{
  "d_model": 256,
  "vocab_size": 2707,
  "activation": "swiglu",
  "positions": "rope",
  "qk_norm": false,
  "attn_scale": 0.177,
  "init_std_qkv": 0.0312,
  "optimizer": "adamw",
  "lr": 0.00187,
  "beta1": 0.95,
  "warmup_steps": 280,
  "steps": 6205,
  "dataset": "wikipedia_en"
}
Each number is 50 + 12 x the weight over its row's rms, rounded and kept within 0 to 99. Layers, rows and columns count from 0. The size before them is the row's rms in percent of the matrix's.

# gate: layer 9 MLP gate, 704x256, rms 0.098, rows 220-254, columns 0-63
# up: layer 9 MLP up, 704x256, rms 0.0929, rows 220-254, columns 0-63
# down: layer 9 MLP down (transposed), 704x256, rms 0.0898, rows 220-254, columns 0-63
gate220 093:40 42 30 60 40 52 68 48 59 50 52 46 53 43 50 54 53 26 49 63 47 11 42 69 40 45 45 54 52 36 42 46 67 55 60 57 44 53 47 42 71 56 53 37 40 46 18 51 51 59 51 33 58 78 47 53 70 67 39 65 42 59 60 63
up220 092:66 34 51 77 53 45 16 53 41 50 46 62 32 35 40 50 44 62 49 41 41 31 63 51 46 28 69 34 23 47 46 44 39 66 47 55 25 58 67 54 48 47 33 55 42 51 64 40 33 52 40 51 37 58 28 59 58 50 43 58 67 66 54 55
down220 090:23 52 57 62 45 52 81 45 59 50 52 36 47 47 75 42 42 53 54 58 52 62 41 42 61 51 43 55 53 59 53 55 50 51 50 37 45 42 35 50 61 64 54 55 65 45 34 68 61 71 55 49 50 57 37 47 33 48 58 60 47 32 46 46
gate221 105:76 72 46 38 57 68 69 35 46 42 60 48 30 64 66 54 40 45 65 57 60 59 64 56 37 47 57 49 48 52 46 39 34 54 53 30 77 58 74 42 47 70 40 39 61 50 41 63 52 66 46 66 34 49 64 30 74 49 37 62 65 53 57 39
up221 101:61 42 46 61 56 60 32 39 67 34 45 35 37 60 37 60 50 52 49 51 71 56 62 64 32 48 48 39 49 55 54 36 64 48 49 47 40 67 58 60 35 55 73 48 41 41 39 46 54 42 31 53 39 51 59 38 52 25 55 50 36 48 53 52
down221 102:59 29 43 58 64 37 45 72 53 40 53 53 44 42 42 58 64 40 68 43 52 48 47 53 34 28 30 38 59 53 49 37 42 58 45 49 47 54 39 51 47 37 58 47 35 20 40 55 52 53 51 47 46 47 63 29 36 41 57 60 52 64 44 42
gate222 112:48 61 52 44 31 73 44 59 52 54 67 36 46 32 39 56 50 60 42 69 38 60 70 32 50 56 38 53 51 36 57 42 58 71 40 47 55 47 54 54 34 75 32 34 47 55 49 39 41 43 55 56 57 58 35 39 77 67 59 46 66 50 66 49
up222 108:43 45 44 79 66 56 58 43 47 41 53 59 39 60 74 58 57 50 50 38 38 56 37 71 50 59 47 42 46 33 38 59 26 55 59 62 52 44 64 53 56 34 60 65 65 54 61 70 42 60 45 53 38 46 36 56 46 61 55 54 51 73 57 64
down222 108:66 61 47 62 76 47 57 48 47 61 55 37 48 61 55 37 54 43 46 43 58 54 61 54 52 50 57 63 49 37 38 55 50 58 50 32 63 58 56 51 41 43 49 44 74 46 39 64 39 50 47 52 50 41 39 51 73 80 49 49 45 49 51 59
gate223 099:51 44 45 61 28 58 63 80 54 57 62 38 45 60 48 57 51 42 66 40 44 62 37 45 73 68 27 74 45 32 57 58 46 48 43 39 35 52 55 53 52 46 48 49 46 36 52 69 51 36 52 40 36 45 83 45 62 48 37 53 49 44 37 59
up223 112:58 52 53 49 75 33 30 23 50 49 49 53 63 39 29 49 76 59 39 50 51 40 55 57 35 54 46 34 60 64 48 47 51 42 53 71 63 57 61 46 29 58 53 48 52 64 58 53 40 84 43 63 70 60 44 31 28 63 59 40 41 58 53 50
down223 111:64 48 63 47 68 34 47 57 46 48 61 40 55 60 27 63 59 48 44 54 56 25 48 39 28 62 53 43 45 62 49 36 40 57 42 88 64 45 64 58 25 48 57 55 50 65 57 69 50 78 55 46 69 46 43 45 51 78 69 45 44 51 48 54
gate224 102:30 42 54 50 58 41 55 33 75 45 62 58 38 52 46 38 51 47 43 47 16 37 68 41 72 62 39 62 34 61 37 46 61 58 36 39 57 50 52 57 62 64 47 77 59 39 56 55 48 47 63 42 51 50 49 32 39 73 49 35 64 49 41 62
up224 097:44 49 55 34 41 43 50 42 33 79 29 66 65 39 79 51 46 53 43 39 55 29 55 48 50 49 74 40 43 47 65 63 44 68 43 49 50 62 62 67 50 57 44 40 65 70 58 62 40 46 43 49 55 55 44 32 57 71 61 42 47 52 52 62
down224 100:64 28 39 43 46 47 65 59 68 39 60 43 60 40 57 46 69 80 43 56 43 48 46 44 55 41 35 40 66 41 21 36 47 62 56 53 29 60 33 49 35 40 33 55 64 40 52 34 53 53 15 45 27 40 53 48 37 36 53 42 55 23 35 45
gate225 094:52 54 38 49 43 48 47 76 35 62 43 81 42 71 52 42 43 54 39 48 37 57 21 44 54 62 37 59 42 47 44 49 55 61 47 44 63 53 79 48 37 65 45 53 65 53 33 33 39 46 35 51 41 63 64 46 52 42 71 39 49 30 49 53
up225 095:28 59 49 54 69 45 45 44 58 57 51 49 50 31 62 45 28 34 59 75 38 26 60 46 44 65 61 44 52 55 49 34 50 34 62 39 45 50 50 70 67 51 55 23 60 63 18 48 70 62 50 47 32 35 54 65 39 62 44 36 58 38 49 36
down225 096:67 54 57 64 57 67 59 47 56 45 49 57 56 43 40 75 46 42 58 64 54 42 72 45 43 40 30 50 55 52 53 61 34 57 59 49 62 31 44 72 58 33 48 35 59 42 64 48 58 45 32 61 34 72 39 52 37 46 36 51 54 68 42 38
gate226 106:44 41 36 41 43 67 63 44 46 36 46 53 53 60 47 52 64 56 41 57 63 55 54 63 25 44 29 60 49 27 45 44 53 41 42 38 65 49 57 50 56 75 60 69 48 57 48 45 38 82 63 38 55 26 72 39 78 48 67 81 48 62 45 55
up226 106:69 49 68 39 25 55 68 60 55 23 39 45 69 43 45 37 59 49 50 32 61 76 36 44 36 53 59 42 70 32 33 53 23 49 73 55 50 73 65 59 40 43 49 57 79 40 49 43 60 51 62 53 38 49 39 57 61 55 50 56 38 49 46 61
down226 097:48 59 27 35 53 55 42 51 45 56 46 55 46 68 60 64 51 67 46 43 68 61 43 42 35 50 50 50 58 62 50 65 54 41 32 46 62 66 60 43 46 37 51 31 39 32 50 51 38 67 64 24 66 52 78 25 57 42 65 49 61 44 47 51
gate227 101:53 53 52 62 59 57 53 38 43 64 49 43 61 50 42 56 60 57 45 39 38 65 53 51 45 64 58 44 49 37 42 39 54 52 50 41 46 52 75 46 51 58 62 68 57 52 49 65 48 38 66 49 55 69 53 43 57 54 38 48 61 61 68 52
up227 097:51 58 45 51 57 35 43 50 36 60 36 32 53 58 55 57 35 88 43 54 45 74 31 49 68 47 46 44 54 45 52 59 39 52 41 53 38 52 46 42 48 42 48 58 49 48 59 69 33 36 63 51 41 54 38 72 43 44 19 43 47 36 58 51
down227 098:65 41 52 32 48 37 59 38 34 39 60 67 45 66 74 41 52 41 45 33 45 35 58 58 70 37 41 60 30 53 66 47 55 59 45 47 36 59 55 44 57 57 49 56 71 56 56 39 60 66 56 43 59 37 60 75 40 41 45 36 58 48 65 33
gate228 099:52 32 50 42 53 61 57 47 48 68 57 47 63 59 28 31 50 49 51 26 50 55 53 54 46 49 42 64 64 58 27 57 60 43 44 65 30 53 70 44 57 57 64 70 47 50 61 57 64 63 28 62 33 60 56 47 50 42 44 48 39 41 52 54
up228 105:36 35 56 54 63 48 68 48 37 45 51 50 45 62 52 68 46 62 53 51 56 48 56 53 51 56 69 36 51 53 53 34 36 51 56 64 54 50 24 59 43 42 70 59 22 52 44 51 40 61 38 65 58 52 41 53 67 54 66 52 47 54 31 71
down228 106:39 51 42 52 57 52 62 53 52 64 43 49 42 52 54 48 56 55 40 75 59 44 55 77 72 61 53 53 46 50 44 61 28 56 37 60 62 51 23 38 48 29 62 39 49 64 74 41 62 37 49 38 43 37 60 28 50 50 56 82 62 47 48 53
gate229 096:59 39 48 52 42 35 36 63 36 46 47 48 57 48 42 45 57 31 21 54 36 46 44 45 43 46 42 72 47 65 36 61 68 65 62 57 34 57 48 64 63 50 37 48 51 53 52 54 49 56 36 30 44 50 62 48 70 60 60 45 52 58 61 57
up229 099:56 79 44 58 49 65 48 40 47 63 60 23 46 48 35 32 39 49 69 32 52 41 71 57 43 35 43 51 51 40 33 37 32 50 39 47 33 60 48 60 46 55 53 35 49 25 52 56 57 56 52 59 61 58 48 50 45 32 48 67 43 41 44 57
down229 097:50 26 52 46 65 50 50 55 51 73 38 38 44 50 50 35 49 40 56 49 57 57 53 66 47 43 32 51 24 30 32 56 61 64 76 47 31 60 36 57 64 43 60 55 47 43 45 55 30 45 59 55 41 61 44 71 63 41 54 59 58 27 38 70
gate230 091:57 57 49 68 31 44 65 49 62 50 44 19 56 47 63 50 62 50 49 62 53 49 47 23 34 60 38 73 48 54 62 38 49 39 43 60 53 46 65 69 31 45 32 54 56 62 58 47 54 44 56 53 74 28 47 39 63 41 58 45 37 52 40 53
up230 090:56 45 32 42 36 49 58 58 49 43 55 40 40 53 52 51 34 27 63 52 48 40 43 45 28 46 57 58 54 45 48 51 49 36 51 58 57 32 50 46 53 36 34 40 44 62 52 17 66 37 60 41 64 38 22 39 71 43 54 44 58 42 34 50
down230 098:55 52 52 38 45 67 54 48 47 43 60 63 54 72 35 64 50 42 32 38 70 37 34 37 42 28 60 31 31 22 31 57 57 74 55 47 60 50 26 43 44 48 42 42 52 51 38 35 57 66 69 38 56 53 30 55 58 56 52 42 40 48 44 52
gate231 102:58 49 42 68 46 46 47 40 45 32 57 38 64 45 51 79 50 58 50 47 51 60 34 35 40 63 54 56 38 48 55 58 61 37 68 38 37 47 47 56 33 65 30 50 56 45 49 54 60 50 59 75 67 59 50 58 56 47 55 49 38 62 78 61
up231 101:60 65 39 43 45 42 57 69 46 30 25 67 42 70 13 64 52 46 39 36 59 53 35 45 30 58 56 54 58 52 36 61 35 46 57 48 36 57 31 52 43 75 60 56 41 59 44 57 33 59 33 57 46 82 69 66 39 42 75 56 41 48 64 69
down231 096:44 48 53 26 27 23 36 49 57 43 61 64 58 51 40 56 45 57 45 58 46 36 53 59 55 39 41 62 44 38 42 49 33 53 20 43 67 55 43 62 39 73 34 47 41 56 58 51 48 51 29 34 39 74 58 49 52 45 48 49 52 44 35 61
gate232 104:62 48 54 42 46 67 50 45 52 53 42 70 60 59 35 58 56 45 49 59 49 55 69 53 55 47 57 25 50 63 46 71 42 59 46 57 48 68 45 62 47 43 48 57 36 65 66 51 61 51 52 60 51 58 43 64 57 38 44 44 34 69 43 55
up232 099:45 44 59 52 53 43 33 63 61 57 56 63 50 72 60 48 52 72 59 39 57 56 81 49 58 45 58 38 45 69 81 66 30 52 63 38 56 47 43 53 50 62 54 54 33 72 64 34 43 51 66 56 41 48 40 43 43 67 42 44 63 64 46 55
down232 102:35 59 47 64 62 66 46 59 51 66 65 63 54 50 56 58 54 46 40 35 61 45 43 47 60 37 42 54 38 50 75 66 68 56 36 33 48 51 74 43 33 58 52 46 68 48 60 60 39 47 54 46 65 48 47 67 41 37 63 40 51 84 49 49
gate233 104:41 43 69 52 43 74 63 60 64 56 40 43 35 57 64 72 58 44 61 59 42 53 53 21 25 51 59 64 39 49 31 49 53 39 79 66 24 39 46 51 63 37 44 46 64 43 48 49 34 69 50 46 54 54 45 60 75 44 53 54 51 61 57 62
up233 103:44 37 63 63 35 48 50 39 56 44 62 53 26 67 34 61 66 71 70 56 45 57 68 59 63 49 62 47 54 49 54 35 51 47 79 46 56 63 68 81 52 47 46 34 36 49 59 71 34 47 44 32 43 35 58 53 41 45 67 46 41 66 34 54
down233 101:54 50 49 61 66 49 50 47 32 44 62 65 55 55 51 41 42 48 62 51 63 81 58 36 43 44 54 54 64 46 53 29 40 48 61 60 46 48 37 38 64 50 57 50 60 46 50 34 33 50 44 58 59 33 47 32 47 46 53 62 31 41 52 49
gate234 109:57 52 40 54 41 55 66 52 64 42 42 68 51 75 47 55 50 56 52 48 36 45 53 41 32 69 44 48 45 43 34 45 38 54 59 49 68 68 54 63 41 29 47 38 50 59 35 52 61 63 63 58 68 61 73 53 52 45 46 43 47 42 68 57
up234 101:62 46 33 43 48 58 46 46 65 53 56 69 37 67 51 63 27 51 59 53 50 32 52 43 45 54 56 62 41 43 62 64 29 30 54 48 46 64 43 69 45 65 55 26 65 39 42 33 72 54 53 53 51 43 52 67 75 30 32 59 31 48 69 55
down234 105:41 58 50 47 57 51 57 50 45 47 63 38 45 41 64 72 42 35 43 46 24 43 36 45 45 40 49 47 27 69 66 88 54 53 46 59 47 57 46 53 48 61 82 46 64 36 70 36 45 61 56 36 55 41 48 50 51 42 47 70 43 66 59 49
gate235 107:65 51 37 56 54 52 39 60 53 63 52 64 47 91 42 54 68 59 53 61 62 63 30 34 58 55 47 67 48 54 46 52 45 58 38 37 61 58 67 47 68 69 61 74 43 44 42 65 53 46 42 55 82 67 62 42 59 44 42 50 48 62 34 59
up235 112:55 41 33 61 53 52 61 51 53 59 60 55 45 59 65 39 37 65 67 45 47 49 37 36 52 59 51 56 51 49 44 47 53 52 50 71 48 62 39 38 63 69 53 71 33 53 64 69 70 57 48 80 60 72 59 38 47 43 41 54 46 36 47 46
down235 096:48 29 43 49 52 25 57 55 52 51 45 34 54 26 56 46 44 56 63 49 49 46 59 49 80 68 33 67 58 32 62 46 40 52 80 81 74 44 39 41 45 60 42 46 59 54 71 46 62 62 49 56 48 44 62 61 27 54 47 48 40 44 40 51
gate236 100:39 55 51 56 54 52 72 80 45 55 50 51 66 43 71 25 56 45 39 47 47 57 57 32 59 67 41 35 56 56 47 48 54 82 49 62 50 36 52 46 56 39 60 54 62 48 94 54 45 29 50 55 35 35 50 44 72 20 59 31 65 35 22 55
up236 102:46 45 60 27 39 44 45 42 64 45 50 63 62 45 46 51 41 62 46 64 53 57 34 71 55 60 51 43 58 30 27 57 40 48 56 74 46 44 47 47 59 46 48 55 73 56 51 61 59 66 47 52 66 63 55 68 43 61 48 67 49 70 47 39
down236 101:58 81 54 56 38 42 57 49 57 48 58 39 56 50 56 56 35 58 69 62 66 51 38 68 50 64 46 49 62 66 46 54 46 55 39 48 65 55 47 80 54 39 47 43 29 55 66 58 44 69 57 47 51 62 55 61 47 69 52 88 48 54 52 54
gate237 088:26 43 52 66 57 40 34 42 70 73 44 42 53 56 45 40 49 51 59 56 50 51 73 42 47 55 58 21 45 67 42 54 44 47 51 57 38 54 73 37 35 69 47 28 53 46 35 47 36 48 49 53 50 64 70 61 43 47 39 45 22 59 51 53
up237 091:42 57 41 51 24 72 50 47 56 69 39 46 60 66 43 54 46 55 63 38 36 40 40 53 54 55 64 62 55 63 35 25 54 36 29 26 46 55 59 72 57 57 35 48 45 40 26 51 53 47 52 23 36 49 58 24 53 60 40 60 28 57 52 43
down237 090:59 60 23 41 41 33 38 54 38 57 41 51 54 43 59 40 51 55 55 50 58 51 56 47 54 35 62 26 52 55 71 63 39 58 49 60 41 43 62 64 44 51 54 55 78 53 39 36 42 45 33 43 56 49 44 57 61 25 80 37 46 48 67 51
gate238 105:49 64 38 62 56 52 48 62 43 53 54 41 56 50 53 43 60 70 70 34 73 58 55 71 47 52 51 55 18 51 31 45 30 57 51 52 42 68 50 55 57 30 65 56 65 48 46 59 45 52 64 56 56 72 46 51 46 62 55 70 45 56 59 60
up238 101:63 67 46 44 72 59 35 31 47 62 42 45 40 22 47 53 70 51 47 60 50 92 60 69 40 29 18 37 41 44 47 53 27 43 38 66 47 42 57 35 49 54 30 52 65 45 42 56 45 66 63 46 26 60 55 55 37 60 39 61 55 37 36 41
down238 102:52 53 63 24 59 38 55 71 55 48 62 42 41 48 51 55 40 23 47 45 32 38 54 33 41 58 57 57 52 56 44 49 42 62 40 70 48 55 39 43 60 61 63 46 49 55 70 51 28 48 50 31 49 40 45 41 48 53 61 42 28 69 59 58
gate239 098:45 61 47 50 40 53 49 58 60 49 52 40 55 54 44 43 56 36 59 57 43 53 24 58 46 56 23 54 45 50 41 64 52 79 39 65 82 46 51 56 58 57 58 65 58 54 47 66 59 52 58 60 39 56 71 65 44 48 60 48 48 55 58 57
up239 104:47 43 20 47 33 62 46 63 48 54 32 55 38 62 58 56 60 63 42 65 39 42 45 44 55 46 39 57 57 51 40 47 46 51 42 43 53 65 71 22 30 63 50 43 32 31 66 48 52 48 52 51 58 64 45 51 56 31 61 90 52 65 63 40
down239 103:46 49 57 48 41 32 29 26 46 39 66 45 65 43 45 53 58 55 45 52 26 68 51 44 41 43 36 55 52 49 45 60 50 64 26 38 82 40 45 63 53 45 66 46 43 54 53 64 36 44 56 53 51 76 64 58 38 47 53 33 50 44 45 56
gate240 112:59 59 36 61 35 63 37 64 43 47 25 43 56 45 41 37 57 56 53 43 48 42 32 41 52 50 46 27 41 62 52 54 39 46 40 48 54 41 50 73 69 46 37 61 52 52 59 65 47 46 59 57 59 62 39 36 43 31 66 45 47 48 48 50
up240 105:78 57 57 50 55 50 48 30 49 45 55 52 31 61 70 48 40 40 37 39 56 37 60 62 59 56 51 44 51 60 50 59 38 37 58 33 24 40 52 37 31 64 36 36 47 28 46 33 32 42 46 26 49 48 36 40 41 57 62 44 39 60 61 67
down240 106:55 44 65 16 45 48 65 36 37 36 30 30 59 39 71 54 45 55 32 31 65 37 67 45 45 57 71 32 40 35 72 61 79 52 45 45 38 56 43 46 29 48 36 63 43 44 42 50 29 55 54 39 45 37 35 37 36 57 64 51 49 35 51 36
gate241 096:59 56 51 40 28 56 75 66 70 40 40 61 45 75 43 39 61 43 61 60 40 49 42 25 28 73 47 61 38 67 55 57 42 61 66 57 49 47 49 32 49 71 52 69 69 78 30 50 66 68 63 61 65 65 64 41 62 58 46 51 47 54 44 53
up241 098:34 47 50 39 59 37 44 62 55 53 59 57 45 55 58 37 34 49 49 58 49 43 42 38 48 69 47 57 35 54 67 78 60 61 47 57 53 39 57 49 51 64 49 52 57 58 47 55 60 53 34 62 46 55 72 48 30 45 42 40 44 39 59 48
down241 100:62 34 29 36 52 36 36 53 38 34 53 57 37 47 57 62 41 62 52 43 48 43 53 50 47 43 41 39 45 32 52 32 69 58 47 71 93 32 48 57 58 54 51 55 31 29 76 59 55 53 49 45 52 56 61 39 47 49 25 42 51 92 22 47
gate242 093:57 29 49 56 45 49 49 81 69 63 62 59 48 52 43 40 58 46 49 43 37 43 48 55 39 63 64 42 45 60 54 55 51 30 32 57 44 26 34 41 44 66 48 56 16 50 56 58 52 62 34 41 26 51 45 40 28 49 62 55 59 42 28 57
up242 093:47 68 28 63 68 56 59 41 39 40 39 52 49 44 46 75 48 42 39 58 29 53 60 18 60 58 46 53 53 42 66 45 59 48 52 48 65 68 45 64 42 48 28 47 60 56 31 26 42 45 56 77 63 47 38 54 61 60 37 58 47 63 65 46
down242 090:42 40 54 40 61 53 44 47 52 45 42 52 25 50 49 36 24 46 81 26 30 36 27 49 46 51 72 56 52 43 55 70 57 41 54 54 42 47 62 45 59 71 51 60 28 68 44 54 70 71 41 46 49 54 58 62 41 40 59 38 47 64 52 45
gate243 104:44 41 60 48 61 75 40 62 64 32 51 57 45 60 30 56 47 38 47 64 18 49 45 43 41 40 68 64 56 52 40 68 41 63 58 36 51 59 40 71 71 75 35 40 37 44 44 45 55 51 35 51 61 51 50 26 52 50 43 66 44 61 42 73
up243 109:41 48 47 47 46 65 40 52 63 61 42 65 65 45 33 49 41 45 40 50 52 75 49 48 61 57 45 48 65 52 53 61 48 48 39 53 63 47 49 36 27 46 60 58 64 21 37 44 52 47 48 60 39 67 32 45 56 09 57 52 44 65 33 40
down243 112:46 38 50 53 43 58 24 47 37 50 50 56 51 60 63 37 52 47 63 60 46 36 49 54 61 40 64 60 46 60 38 72 60 47 38 44 44 56 56 57 50 40 45 57 52 25 65 29 44 47 46 59 49 47 36 41 57 65 48 52 51 68 51 51
gate244 099:69 38 56 39 39 47 67 51 51 46 69 52 45 74 39 54 47 62 29 41 16 40 39 55 43 75 36 59 48 46 57 71 48 59 53 42 55 57 41 54 51 28 25 45 46 34 65 43 38 37 51 47 46 55 53 43 51 56 48 52 48 56 35 79
up244 098:58 42 63 34 63 53 52 54 26 35 62 67 60 42 42 54 45 41 39 42 50 27 34 56 50 69 51 45 55 58 66 37 70 46 65 47 51 77 56 63 49 48 41 54 42 38 37 41 51 61 48 40 40 41 67 71 22 57 60 48 42 49 58 62
down244 101:45 55 68 33 70 60 59 44 59 46 54 34 71 32 45 52 61 48 38 43 84 49 46 43 44 55 58 55 31 58 49 33 54 66 65 57 64 41 63 50 47 73 37 48 35 66 47 59 48 72 49 50 54 50 56 48 60 59 54 61 52 43 64 36
gate245 109:67 40 43 54 74 53 56 34 71 55 48 71 23 32 31 62 49 52 44 44 56 51 58 33 55 56 36 66 40 31 56 47 49 32 30 63 51 31 47 59 50 54 25 39 51 57 26 68 50 44 54 41 39 41 43 33 44 52 39 61 38 37 60 52
up245 095:51 43 41 44 30 51 50 51 46 42 44 42 50 50 60 61 43 77 59 39 39 52 23 57 58 49 60 56 43 51 56 78 37 54 52 49 48 59 46 32 42 20 50 69 81 32 62 43 44 55 51 53 46 62 50 50 58 68 60 68 66 38 48 54
down245 097:36 37 62 48 56 40 49 41 45 44 62 64 54 62 45 33 53 58 33 59 37 35 53 48 74 57 53 37 40 53 50 45 60 61 61 61 28 28 42 51 47 72 52 42 67 50 51 35 30 56 58 56 41 74 47 13 57 74 62 47 49 59 72 38
gate246 096:59 39 74 79 55 54 44 67 76 46 33 54 43 48 50 47 74 50 37 40 43 42 49 45 54 71 62 41 57 61 60 66 59 50 28 51 51 55 57 73 46 37 65 48 41 43 62 64 57 77 61 38 67 47 69 67 38 50 59 52 50 44 42 44
up246 096:74 40 42 73 58 42 58 34 47 59 66 59 64 56 51 49 45 45 71 74 65 62 39 44 33 51 48 63 32 40 46 36 49 40 33 52 42 43 61 47 49 49 29 60 56 67 60 40 55 67 47 63 54 43 51 37 80 26 41 34 41 60 64 52
down246 097:85 41 31 66 49 49 47 47 60 68 47 62 37 57 62 44 72 69 46 60 12 28 76 42 55 73 67 38 48 48 59 34 67 43 43 37 26 55 24 52 53 37 72 46 55 48 68 60 49 65 55 49 50 34 43 59 51 43 53 52 55 56 52 32
gate247 107:49 46 54 36 47 49 55 52 56 36 57 55 55 47 39 57 67 56 65 43 53 59 60 63 47 45 12 27 47 23 50 43 48 54 45 53 59 44 69 40 41 54 39 64 26 38 72 48 45 49 46 41 36 45 43 42 42 75 54 58 29 65 46 62
up247 105:52 70 58 61 42 69 53 50 26 33 41 49 49 42 44 50 36 40 40 53 71 33 38 64 67 48 37 43 55 55 38 46 43 51 57 52 52 62 44 59 71 47 46 35 42 33 46 58 59 44 30 63 61 63 54 32 57 41 46 62 39 43 63 50
down247 111:78 33 83 33 43 59 55 42 49 48 28 46 53 65 48 46 47 64 74 55 49 60 35 45 73 43 35 42 51 42 43 61 38 52 64 66 47 51 59 68 46 55 48 47 42 08 59 53 49 53 55 40 36 56 33 42 46 51 63 55 44 55 60 69
gate248 091:47 39 61 60 53 42 52 43 66 60 69 54 55 82 54 52 63 38 51 51 50 32 43 46 44 41 33 64 53 48 56 76 51 24 34 65 45 28 67 53 47 74 55 54 47 36 47 54 42 69 35 31 49 58 55 12 59 65 34 56 55 63 51 45
up248 096:41 36 56 39 44 62 57 44 56 42 60 48 45 50 41 51 53 56 69 49 34 58 66 17 46 72 44 68 44 29 39 63 57 51 53 48 31 45 46 51 49 47 22 40 57 80 47 49 53 52 32 58 33 33 60 48 47 27 56 47 51 50 51 40
down248 094:63 29 52 65 34 35 38 71 56 64 27 48 38 60 64 60 44 56 71 69 64 53 37 41 43 44 50 64 52 61 60 58 43 32 62 55 59 56 53 44 44 59 36 50 50 54 41 39 51 43 30 24 77 73 57 31 66 37 34 64 64 68 50 46
gate249 093:75 56 29 56 67 51 35 63 46 50 24 58 55 33 49 49 52 41 67 49 56 40 58 58 51 52 35 57 59 43 39 51 39 46 28 46 51 46 49 46 44 36 51 54 65 59 67 78 55 33 48 51 40 36 55 40 35 63 46 47 43 47 60 51
up249 096:61 40 32 44 74 57 54 32 67 55 58 48 26 54 62 35 49 42 54 38 45 61 66 52 39 38 47 46 35 45 42 59 56 37 52 40 46 40 72 46 39 47 57 38 38 37 46 45 35 77 55 49 70 42 65 62 42 35 77 36 42 53 56 57
down249 093:51 69 58 52 38 57 59 51 38 55 42 52 62 44 31 60 47 58 55 56 46 71 53 40 52 61 46 38 68 78 64 41 31 51 51 51 76 44 40 54 47 65 26 50 41 66 56 44 54 51 19 48 40 52 38 43 61 46 32 68 47 48 51 55
gate250 110:45 57 46 55 20 50 37 73 56 44 38 55 47 85 60 46 41 49 41 77 50 56 50 34 43 43 55 58 56 55 51 56 54 58 37 36 45 53 80 67 60 42 65 60 49 43 43 67 45 60 53 40 55 41 64 70 48 40 67 58 57 46 36 36
up250 100:55 47 70 40 45 47 61 72 70 48 54 65 48 29 56 67 46 51 59 58 43 72 37 51 47 63 20 33 38 49 65 59 54 56 49 41 49 33 56 50 83 72 41 33 67 50 42 43 53 48 40 52 70 40 51 66 38 60 46 51 50 49 51 37
down250 099:35 52 29 45 39 66 43 68 73 34 60 46 46 33 41 62 41 52 39 50 63 56 47 61 57 28 32 36 54 59 51 40 56 71 35 31 37 53 47 53 33 59 57 34 54 28 47 55 64 49 59 46 55 50 66 60 65 38 50 65 45 44 47 40
gate251 103:73 51 46 78 42 61 44 48 59 36 53 60 36 47 58 43 34 76 48 36 31 43 40 36 59 71 57 52 36 43 44 67 40 60 43 57 42 81 53 62 56 58 31 62 60 73 46 39 46 60 69 48 44 69 54 59 54 62 73 51 49 53 51 69
up251 104:44 48 53 50 93 60 51 64 48 56 49 43 34 54 44 31 20 60 54 47 52 59 58 55 58 57 54 56 54 63 36 54 39 60 47 60 43 27 39 48 65 44 35 43 53 53 68 56 41 48 70 39 54 57 56 57 42 50 37 34 60 38 72 44
down251 103:48 44 67 18 34 58 50 61 42 26 37 46 59 63 26 51 53 40 48 62 69 72 56 36 55 37 46 47 42 35 30 38 51 72 63 34 60 59 37 56 38 34 29 40 57 33 40 45 40 47 39 62 68 31 44 55 68 50 48 41 42 53 44 62
gate252 103:72 59 53 47 50 48 56 29 58 56 52 42 39 43 59 66 52 58 26 31 64 28 22 41 50 67 48 49 52 47 59 54 46 25 58 55 25 31 34 37 55 40 39 51 40 48 50 63 43 66 61 79 77 34 82 62 48 26 45 44 39 32 52 50
up252 101:53 37 57 40 37 49 47 82 51 42 58 52 64 60 57 36 64 63 57 49 49 49 59 72 46 64 25 69 55 51 43 57 26 60 52 51 54 66 57 57 54 67 42 53 31 34 32 34 51 35 46 34 53 64 38 49 52 53 62 34 60 51 42 52
down252 101:75 63 49 62 49 53 47 35 40 56 51 66 43 47 46 58 37 69 46 50 36 40 13 22 59 52 56 55 52 38 41 46 51 35 50 45 11 34 41 45 50 38 35 40 47 43 41 37 48 72 51 68 82 54 76 56 55 43 51 51 34 41 58 60
gate253 097:57 62 59 43 60 52 58 41 28 44 42 40 63 30 55 69 73 63 44 55 46 72 40 39 32 54 37 29 30 40 36 38 39 41 42 65 41 66 51 49 52 71 43 67 60 48 48 36 55 44 59 55 83 50 60 87 44 66 61 49 52 50 67 51
up253 094:56 49 46 51 53 47 35 52 53 75 67 50 59 43 63 37 55 43 66 54 55 37 46 59 41 51 43 60 50 42 54 37 44 30 50 39 57 56 58 77 07 56 45 38 37 70 55 60 55 69 50 50 46 56 42 40 28 39 77 50 55 41 57 37
down253 099:44 48 50 39 54 55 13 38 51 48 47 62 55 22 65 42 76 54 61 37 41 42 53 41 56 56 67 54 68 64 49 49 29 52 58 55 36 75 56 43 54 44 55 54 31 41 71 53 23 47 61 66 56 50 47 45 22 52 52 43 34 50 46 43
gate254 101:42 48 43 50 26 52 58 42 74 50 47 55 36 34 53 67 84 45 48 56 52 56 46 42 39 37 77 26 51 16 33 48 73 45 55 55 40 45 47 61 52 28 41 47 40 71 56 67 45 43 51 32 68 43 39 46 50 36 39 46 52 60 54 62
up254 102:48 64 34 31 53 54 63 63 32 48 67 48 49 66 62 54 40 58 52 30 29 40 51 34 58 52 50 40 68 69 49 49 61 68 54 47 54 37 56 41 49 54 44 45 63 45 64 70 40 69 56 70 46 27 56 46 46 68 57 55 44 51 63 40
down254 099:56 43 27 54 40 68 71 60 46 56 58 54 28 43 39 68 58 51 44 30 55 24 28 24 56 32 49 40 72 32 45 51 51 48 42 47 46 39 55 56 39 68 47 66 50 42 56 66 35 62 52 53 40 36 62 41 42 75 51 49 48 60 38 52